From a checkpoint of a small transformer trained on Wikipedia: MLP 2816 SwiGLU.
Each number is 128 + 24 x the weight over the matrix's rms, rounded and kept within 0 to 255. Layers, rows and columns count from 0. Numbers have three digits each.

# up: layer 4 MLP up, 2816x704, rms 0.0555, rows 490-520, columns 64-127
# down: layer 4 MLP down (transposed), 2816x704, rms 0.0787, rows 490-520, columns 64-127
# gate: layer 4 MLP gate, 2816x704, rms 0.0553, rows 491-521, columns 64-127
up490:128158115115112148116157113077125124121113108149127100131119127161146090115130122114131102186131143128106143123125090128116142147146132153076154128099105127142122105144108161099137140154193124
down490:143125135126093136124164118133118138099119142143162104097108148163124169111125132111099132117117128128093160163132109083129166156103134106122101070128104168103134080160113174095135179129161129
gate491:128135139135167133121141145143155122116153136109102135088147132120093150147159104123133079153178097133119108115128089112155105158123162155116161139130127129104143127124080161104118131129148116
up491:108157129136139132140132140093140121127150111111187133103073137143090150118123153139162124150114098163144085099110139095125123174101135133083155178104152136105138105096078096127128129160154084
down491:138123126142133138127113156103146097144105092097174130110078136139120109138160135121168176146077078115136143108143108097085104113090107137157130147130116111176155116137085148038126176158136129
gate492:089142132132118129129163131126112152134107115123125122134101121113090166150100136163135154101094102096086114079141116152167121146205133125117103125141131145124100146123088089107198126130148163
up492:132107111137150104147116123121146155149107141126111118126127164143175104146127136153126116099146113141155127162115109109125108080060117084123113129121124144121119140121127071135069134116077086
down492:167130098129152115109135144119074091119134119133101127142147123093102109086114116180138133152184125135161119144123143130152089092157106116112110163139148144115135114119091147117192133152099154
gate493:116113095147118137131146134184156081149150109140153146121172080146123117098132159165147148131123159149132122077162128097098118131151132144130117109085117112121111151119140120151146085135172148
up493:109118122159152140170165155178150114132065136135146118153121111135143104144168091166126105139103113147155169110147157144126179119092138152137135152125133122111139092174130130136103114122132112
down493:101093132164146132092121117142137104136120149105103117144155081100143095104119117160126137127119120100149142141141145104114135147144153134123123120100115122105129106107118138193146177098125132
gate494:094174157083112134118150121097131118134140125103113107174137139132126128161087146110107106123138135091100104154138111129112094116104177098114153132168094175098127182138115156116127134133140123
up494:136120074118134129166116113132180145098135163155123171154142131166173119106061133112099116110103143103145148127130126121126127096082163125137095147144141138134130126138104141131114158173110124
down494:149119119131050110151116132149148144144098119105165134079114137096133107101088158143104103136121137110173111114120150116163148156102132121091128141153108137097129144125146143117134145156130101
gate495:102145118131116159107148135140119158116113147150136140117132114155129131118139105106084173149135129138101167141138088143144100124158076116115137143090116152145103113103131117124126115142125140
up495:142139117120093094102152109114147137125138153116157107098134118138149111101124054133124149125148128158103162131138129134102124130131119142077135119113122130118107106103147129139119133096117115
down495:107152124115140150127136111145162133070136104130081128153122108110142145125122123124086114154124122134109157172160145114122124132139148123160098155123134155129116160093169153120128122146134124
gate496:119121187132116162117116145129156135105114154154163127086147123112109134132140127146159097097113157135089124141121133133109137122107119166090150127092149131120164076126094123115124180115087165
up496:125113173153060156149156145107112131095138147150107116114118132118115153115147130153108139111147129102112088104147090125172171193110147114122136111138065097136125108175115121081151130145150102
down496:131139136147111165143129126126121177105130120124126162113102106129115138154135116175135146059146163120138097105140122118124145148085082147085136112127152139113103093125127122095088145163109151
gate497:096156147109129138084093118116097100182120096119100119134149131149121086141126146107109169145089121093119139146068115136149141127120139153137177110127112128172123103118182107152141107139084103
up497:147134133151155130117183123153074153119088112094111175126090108131153172077093123197167126097145140150175099122207142124160147135108126133129096137123172160140155066129113105127139162122119122
down497:107134138162108127088132131172133137152156084144122154110140075134106131179118106140153116161168154123166151087135100159162128109115112094104117118120160108096144167119135150027156169139099151
gate498:137147108110153141109102115133142111127110149126148146121183159193100138124106077112143094124098127104102114087120127124107148129148140123104114152067133121113126173135129137133125159112107104
up498:131121060123170106170175105136146076148087106135093153120148175175135160138112123131111122130111124137168097139133100098156125103122143146144138173136147137138147141130111092137132144095144123
down498:101145136143173124128153113143175120166128096152131135157116144137141138098123111131098118109124122153110122163122101095138173115093109125120116157089136119128138129141096134154106163122137120
gate499:120143163112126161128141111138150116119138163145103148138146110141162119117144150126167127134113147170113129121120122168114122104159148127174130129139110169109093110125139134146100116086123100
up499:113166114132130159143097119121116126084101100129168110097131127136118112175110146141110139157139116138132136130120099110113078119122130143093157122125139137161084150119152111127121124137079100
down499:095082094115109113134089118126095142113139108133118141126153115119124078128113110145134128162165159156151108153136133162075112177084166131134139085130107135133098115141097090077136116104143141
gate500:085120109151140104164133135103150119132168139123136134172106123132147085112123120131124123133146167129109154136071133092141150132160140154063098118116124166125139160132135168137116118184062166
up500:136130142099133131140138173097050124163105126103100129140159129134134158114126149122136156125137089141114116170135143129143127137119114119162091102138118103117122172106131108110112139086089064
down500:183117155145138116096127115133144090106081144116074103122117106095134156117139110109169127126118102146083141171117093144168130189142095151170136118137132115147152131142121130094112138100128132
gate501:147128134158120086118127115134105107121118123132124126128138113130115099124117188146105135112127134100126140131130152124174160130154119123100103140107085145121131154064168145132145087167098145
up501:124137133112151131167098131143125111124120107173152099116097150117136116141162160166147164109143161153131103164154084101086101117088133121102142144141124145119161148090099142132122116128143138
down501:133161113184132120156131135121139086123119106128111105089119074113144131093153136139133166166136118157132100170115142144170092125127115089079137124123145202183114074130143180067123162142100114
gate502:109117145170105091112157110063124112114141104159117157169140097151098102134098150084131110128160133112075099098119120071118133107078121145130129122066115142115118097143119145133143094133153128
up502:112092118180103120150140153147157138110125102130092150131145117135111118141156129121146165147111162126087163114121155126142136116120159134088105108112134113132146050161122150141186123152156175
down502:113133094130158152143149148113115175148124151097133140107156103103155160101124141143106118119116129164133086159100122117137088160114131128119127128139150116131129113130171109137120128114135128
gate503:111135100116131121151162160136095110142140113127158129137113118148118160077132137106166108129137167148106137124096077122120121148141119145115115106110127111112110112155129140145142089064145182
up503:150095101133161083148143162106125136118160099127145134116167143137117109092133150124144121150103121192154139095143110099161145118145134122071133086135108113148125165158145148133121146121098140
down503:150121148099107130129092121109143132135120129135104119129119139124143123189117109153129132095111151107144109125107121132119129113162135123115141159148126104130142104113133144129146155122108154
gate504:135109126150123158167148114120144143135112162110157131127128102156129106104121124125155128127136158100159116132156171168152173114122129094147083097144116099098080142142113129129120128141106087
up504:091112152104151134121149056151104134149115156143130143154082105152138127143139130120176119119142113134089093087126143109175130106120136134135152143152122124124131099156112136124130133127155130
down504:115123127114155076148182102158141112095146155180134096098121112135107165088126143122124164117124132123099094111117118114139133128178161119095136137140179110110107078170160134119117144155111120
gate505:151126167130126170111146113046104129057161165148132128143142155209164100135152103106113087161134163146111089151095174117119114140172107109082118140125129156165157093145161167106149149130139136
up505:145130124121116093096061132167106141124192134080114112114146080131113126131104089086148149091147095153124170125128070095123168124161149138111102184136133070149106091084105091132171065101140108
down505:138151127135135131131123119127127134143140120122136127125127121125120135128143125092117123102154166110117124129129142134126134129113116159156152140123119127122143143124123148077133132124136130
gate506:136115145154101097157101130146127093131127139145142078113157117138134180141095149110149159124120106104132086112118119128123134124130128114132111080120148164117156152155145161098133143113085148
up506:125126083150132107156128125151103131103166118139127125129119110119126147160105120127145184147116125143138115147107119120133111114082146063143102125106163117109110125148124139108104128122140124
down506:091120144114108098113085123133142138103127156065120152143145132123093124098125118148124151133100134099106140128100105146119135147109046133146150136124134169133109143129113136161121137119113150
gate507:159120153119138123145115103131134115110119161106120096127131140135166135123131139138113150108123118136155134117132123126112097132130108108146133145146102102104127127106161103133105116109107119
up507:120100081115128127124162122138106151125170156115154118132131146099132136071134126126127155133145120173138167137117115159102111093081150122116156140167104109100088083070146164120150102136125097
down507:145132112148111144130136072128135086142066143154131103132133090094172132124156112119118114106139147172168172087095129115117118134094139147118161107097139119073126130130139135230169141078120133
gate508:083142122138125145146133133110124101113148133142111156119165124116089124112157121123132099154098122138143142180172158145133116146152133144169141141135130092147167122107138142110087127063064127
up508:104128114133134135107145150098108140132082110120110121067117141100131157131121171180117154159145126106162180112147104148183156113163154125108106122133121158140128111081154116126156104119138143
down508:181155141146146135168144096069185119167133078122150112110126111194108139148144103145148129163130113139101166128131120129105092147118091158117112079124128139140125082166102091120107112140070187
gate509:064124106107128168138118117100147132112119145113118153107118126127128115107142126129150127172130132115118098122112138129102119159155140130096184150106151112114133154131167107141132184114136099
up509:131113139113143145093118122102113134169120126173124160144082129117153120177093161102137147084102200141145138138151135181146148171142115097116133177123147194148150125093131089144132133101117139
down509:157104164132105145140105123093160127110116168116130135160057100111124115128157158103133137158170127133149155102148136139112119136136124102087124172169164139150157127104114082176144113072103081
gate510:138136126169143123148141132143170130112154117134112168078123092111089091109120168161145091128113179125115135142162156139134147124104117091091080142172172133174140106140160147151106104102099115
up510:104125100120132154106121133128098161155117127127108138141155129108133118150139127131153093133110132111157096119123119104102125099129132152097101160092101157135086110157168092142128126123114118
down510:107128136136074147156132155123142135167113129152129122165159122117153125114113128154096167144118170142093128115087127119121140130168110100070095147134115115194136146137114159142133100074122131
gate511:136128125112106135118163142136149118156167100178117125133131146154119083130108080100147175106122090100140150140156134105127128106142138125127171124099137124140143126103136142118157132123115171
up511:141117108149108182109141158112139173132162157135148124167143126151116115140121107125127163110147114140110140138125123130138147139128159113164134145128138149137106057171134132139146115122119129
down511:108110155147129129121139175178124135148115177138126119106113152143155126112095100159127115147134115147101139138139141107099154127143152127139102157145112190151166148133193136135149149135110176
gate512:144099155114138187164133126116101122124137149141116138177100066093105067106109137112114116088113136188116134123143137116116121062112160138080143120165132116166064102069118097109101094116106115
up512:145178157143112113129146152160140106117119116134127148133158186116151094152153116090112083140122179128156076114080109117176117123148172120107111125106090133120149126111167095109131147120126098
down512:155122146138135131149135080140127094165113137123112114150139112101130099129149077125126108147128134142118119103130084091104151153160150118134101137139109124177155143134139132032134138110149130
gate513:127117110117103160152131068110113140191166107138109116169092144137138124145123088154135124125142156123106158121157129142097130150147122138128116088129146159145116151119141110120170149143106126
up513:121129102129137120159091135139117140096097146165153111134119141132156161159101119131154137094080147096099117137142161105154099106124139098122096111182176093117156158131116114094133157114132137
down513:124168127142156133159096161092092132142070126128174132160121080127161169170139113174135151144116140124113128096095128136052135168107147115159106113169115125171116146131126116151139118120154146
gate514:131153147129141149131108145132125115141119133151102133148112127139122092133123139107174136156123080129146133093107114136137133151145125143122119152138118146105165163195117120110116140119144125
up514:145139148099145129140158160124129123131067138163111125112139100116110140126088120113110129126096091109101120164150106140145142116145157139115130086154139101093154156116153157118102160129120120
down514:156168122124159146133159114130071105170098163123100181084159169115098126105120176098129099133107154095091106155164117137129143150131156122097147067153118108127137119101182150170141123145127118
gate515:114156110141162128146161128092127158140124152153094118132159120136118145103159139143076143137080112153140173126102114117120116108146188159149153107131131118084142084089129111096116126088143112
up515:104113112100102113120113144109132140121124133117126091111139105150137154137162118126141100134161142112109147090106153137120140140163140145154097160174136157124164117159116145125134140132100120
down515:111105150108086141108147113116144124135145156139108147116168089162097163149130097104182119125129082135118124187127106106140154114133118119107141076111067122156072167090160092051154161111139142
gate516:123124079117114119119142104119100167130113150182163119091142147076137107142119147134136147115156096144092118100109147150103146119100130126119161100147156134134112090154118176133132128132120119
up516:151119130171140130162149093175129120109113132154125110101105108133088156103098117087111123107165148149124156132143113102115111107133110172127149125114136114122138141110157119141158106124116136
down516:144125068146153127136155114143155096115098109126085159117138114121135166154132134125094138103158114112129080149168142128118112131128095148118145134145152095102151119138155155132162148132102149
gate517:096131174119136103147128122173123182111123152110113108122131168151124099128104116129108122134115149135138111085132111119146119151135156103119135179172155113100144114071121136134127108123118171
up517:124087117115137133148138107095108115135166116118108164102129143157140140165084152157126086125122111104110109137144123133117090122112169150119122146118150107135106146148089165174167112078122118
down517:153124125116159131139171157159116151107098124123126143167149100146104128117150118119069175110143157153111113124129112160138126190145097128152145126144154150114180122073174110147114099132134155
gate518:104095111135149107109121157140139142120107095145156114134114172115126114062099080147149115126123137088137099130140123094199108129134134147147143141123142138143167178167119158114088152134137164
up518:135092107098114133151138120136148131137126079129140112158123139151112138145112134120135092151112073092143142105119138139097092122100152144151130116087126150154130122120134086147107120122183135
down518:167140136112159111160111094131101137159107147154146124119122144144146096075141168189170146125174119107142139116160166108094161133147116134189173131113086153117143089080141153062126125150143106
gate519:133114146116109124101115115138154127155125133105127122118125118184153133118175106113150132108125124085159131167131178153121128099114163152132169146108194119131093099146098135134133125190106114
up519:131159112137118131128140129074101131108086148143141177158131168084112133140146110127141134123109113123133119125156067112133162143131092100134110146158171138126110125135111129130085133118129139
down519:126117134129123116075104115105075118165112116163114204144136134094126153092134138156100155137102124073089127150076130163127106137151118133114145140113124139135146099151108177193146089121139137
gate520:130114153069132152117140155155097117153105136114118141109132131145139117125090159136120129094093098132145103127140102120150142118144139143140126153173141159154133107105090108127140140090137185
up520:113128092074085110150138129098130080162149162108098119128129148093132120089118124137105132124138126154150102120130102153131202140112089147124100134108139136175096099139130162129103099166142120
down520:102114116148117132123114107127155116151140125128127116138104141137120147121123166120153127152122119089182149090093136108079168105109096120165079127150134145117156110114150098212129180099134138
gate521:155130111141159185115134118166126123128151153122097160086154116161105135141124135137096140145076137114144090125150106113114126110143122099128105132163086116134109153142118103115127144153117155